Weights of a small GPT-style language model, trained from scratch on English Wikipedia: width 64, 1.75M parameters.
Each number is 500 + 25 x the weight over its row's rms, rounded and kept within 0 to 999. Layers, rows and columns count from 0. Numbers have three digits each. The size before them is the row's rms in percent of the matrix's.

# layer 3 attention query, 64x64, rms 0.285, rows 0-63, columns 0-31
104:514484449528537507520513474561501497519490529478484517488552546488499483514466483532482486505472
102:542518472503515470521497501477516495474502473500531508517445466472490534496515529500454535514520
124:498496491527484508506528490491515450513550531482498516476573502476512471496472514511549491504488
104:489524496484494497484460491490496535519464498499472507474463562469474510483481490483466504495521
095:500513507447527492480511520508473519500501465519498502520452529500502507470509478467463508466517
120:515507482514505520491507532502515474471564465494478553507520459499502469506504506487509533491487
124:522468507450499489509506474477462528516453518494508461528507518480495531486489534463521474520509
140:491537525491502512513470509462482523516476481511480473515442503461512500474510514474452555494483
086:502506512469507495505471505475481472506476496529457436529483492522524520526512498529495529482447
115:501502513525512555511504503476484487466502478468489479486533502489570462517495484497513502538474
072:505490503456465512499498526500482492534515492550512480493507506493513499501522482455472551454437
092:481469502537515533521482479494449543494503498487478494566520498474507503480454534474510481531485
088:513467466517476524515470493490450513552488505489540487527526475490505526496462559468501499513446
082:530512508500532494493536458511528506454484491467476517487507487496492521513499487518506472531550
093:512496492479478545511496489467472551533496491488522492494470493462483488504462567458492538504462
081:509460484548540506501525485506500505457475468511518478538528470545522514455515466515473473524527
093:500520486487520501480533489475569477491516481506509512471460488524491484520512470543480515498497
090:493530515465457517482476503484478520533506508496514529477486516454485497507449553488479520494447
088:507465484552558512552546526503486526475485446493490471502508470566510484479500465508490511507524
078:489539501451460502449492509482535467519519524503512541483479512465480495533511500504503526482474
086:491500512484513503475483458482498492507505537463500525504492520436496499516489541490510472532532
081:516504478495488482527487550513475489537508500517503495497525481541482483488513493504502552463448
077:532523513486482476480467523522498453528510528536475498525518513527515518512531458524526479472471
113:491500501522519524516546501482535527467497462485511511466464511517503457499498480517457521502516
083:493530532450455508480472510492485494539508511497509508474491531463487500510483537483500511456451
102:482512488522529498466522479492544466465506512506522516515531489521508509491535451532491488503498
080:493553536463456493470486478486534456521488528509494514463469522459518508530494494516483465490491
084:494522541474502504443488464482505507470495531475481543509474501444487510513483505503507441534509
102:483492502526532488533489516514496517491513480493451506524502522530501473488482508530528506479495
086:502494499495495529507517462475519542471532499487499519493458533458483470494448548476487507518468
090:494508499522511495525530524509527509472511471529512511476492501553498466482537433510485531468496
084:508464477540538518546524509502448542499465474460502461502504491526516494477461517500497491521529
135:524477452470488492458527492439493502455529527494486474501461461454499499479534547455496548490534
078:539544453507473506522505505446539486490486511500487477506474485480499515509539538458513507502459
118:547514435472481494491505498467532527495504500512468521516493475439491524487537548479482543497508
120:466532521531519492539497503565470501494479488500518492537535517554493505523483440529514450514465
106:572488436470495494509491484482550513517525461516480535469478500473488499487527512483494532508497
130:450523547522507506524494518527458508466484496482510508515541515544515488498469457512501470513460
122:458511541525503531534506494534460514486493511476518481504526514525535479498455475505511449525481
089:523503511494467516474466478456517467522476520524508491502497517474514525536542519505512505501508
138:509492488512516526533545506483466508500482464502521493499477502499529483496442529502516482495505
114:517523484479497466502496532511534527521528484512485527505466497484461511485495480496507531480529
102:505530526474518512505472493501484551478478494493510507479501494463497521475526528474499534541497
090:515496474548498488476529466509504478515523549529491526528494502524469496512485489522502480451524
073:487499516538474513534488502500516497541510513495498494511479521508501485516454533488502465466542
088:494519507460502483540472508501491509458484443488487505495543471502513529497549478482517508562483
085:498495518563518501481525532510494515534519571512496509519460525508473481517445487511484507443517
091:520467477525492504476543480495518467527532560519482528525486508506485497518494489536476479453518
092:522500531455484505527465525505488535500504460503482481502525507489497531467481516444476547547477
091:485481528540491498472554531482486492559505541503495550521450501507469494513455512531514487464513
114:494479437527519509477538485465520455505498493494508495498460483511515471534510505556516469475523
102:493539531479486506520459502517480538496479468489505499476536506473495512474516514455493515549475
099:530507522480495507524500513502492530481479463525484452486510503490539517475448481451483546527481
102:510536539453499506515456518510490527498482462494521479483525495487515509485497527455480549534485
076:501446507510478535472514474485505459550542590502508514508496507493505493517482487531464471472509
085:505487509551493491473519478509507474535539576524508523522517504504489495536515477525481480451512
100:496461479530507503476542509482510468548511524515505506502465501532498484508456503537487487447502
108:527498540449456489523471502531480532499499451507472503513552495495500541487503503455502514549461
097:522498521497455527515489465516497491506491534516470459482533507488534514513507467458462528525490
096:485478498528495509454527459495508451539536571496514522513507519490495479536516512535492464458506
117:502477470529531496484532533477499487524504486498508497505443498530501479516457510537513496449499
090:499479499560489489495524486496488496524524540524487526512506503510490498510483473525495475444501
085:509477486521526516500536518482505488531506531523508472518458498516505491526441498510488519451520
133:530462482492500497514528526502497514495513428506496481505475509515514496489443514489517503500501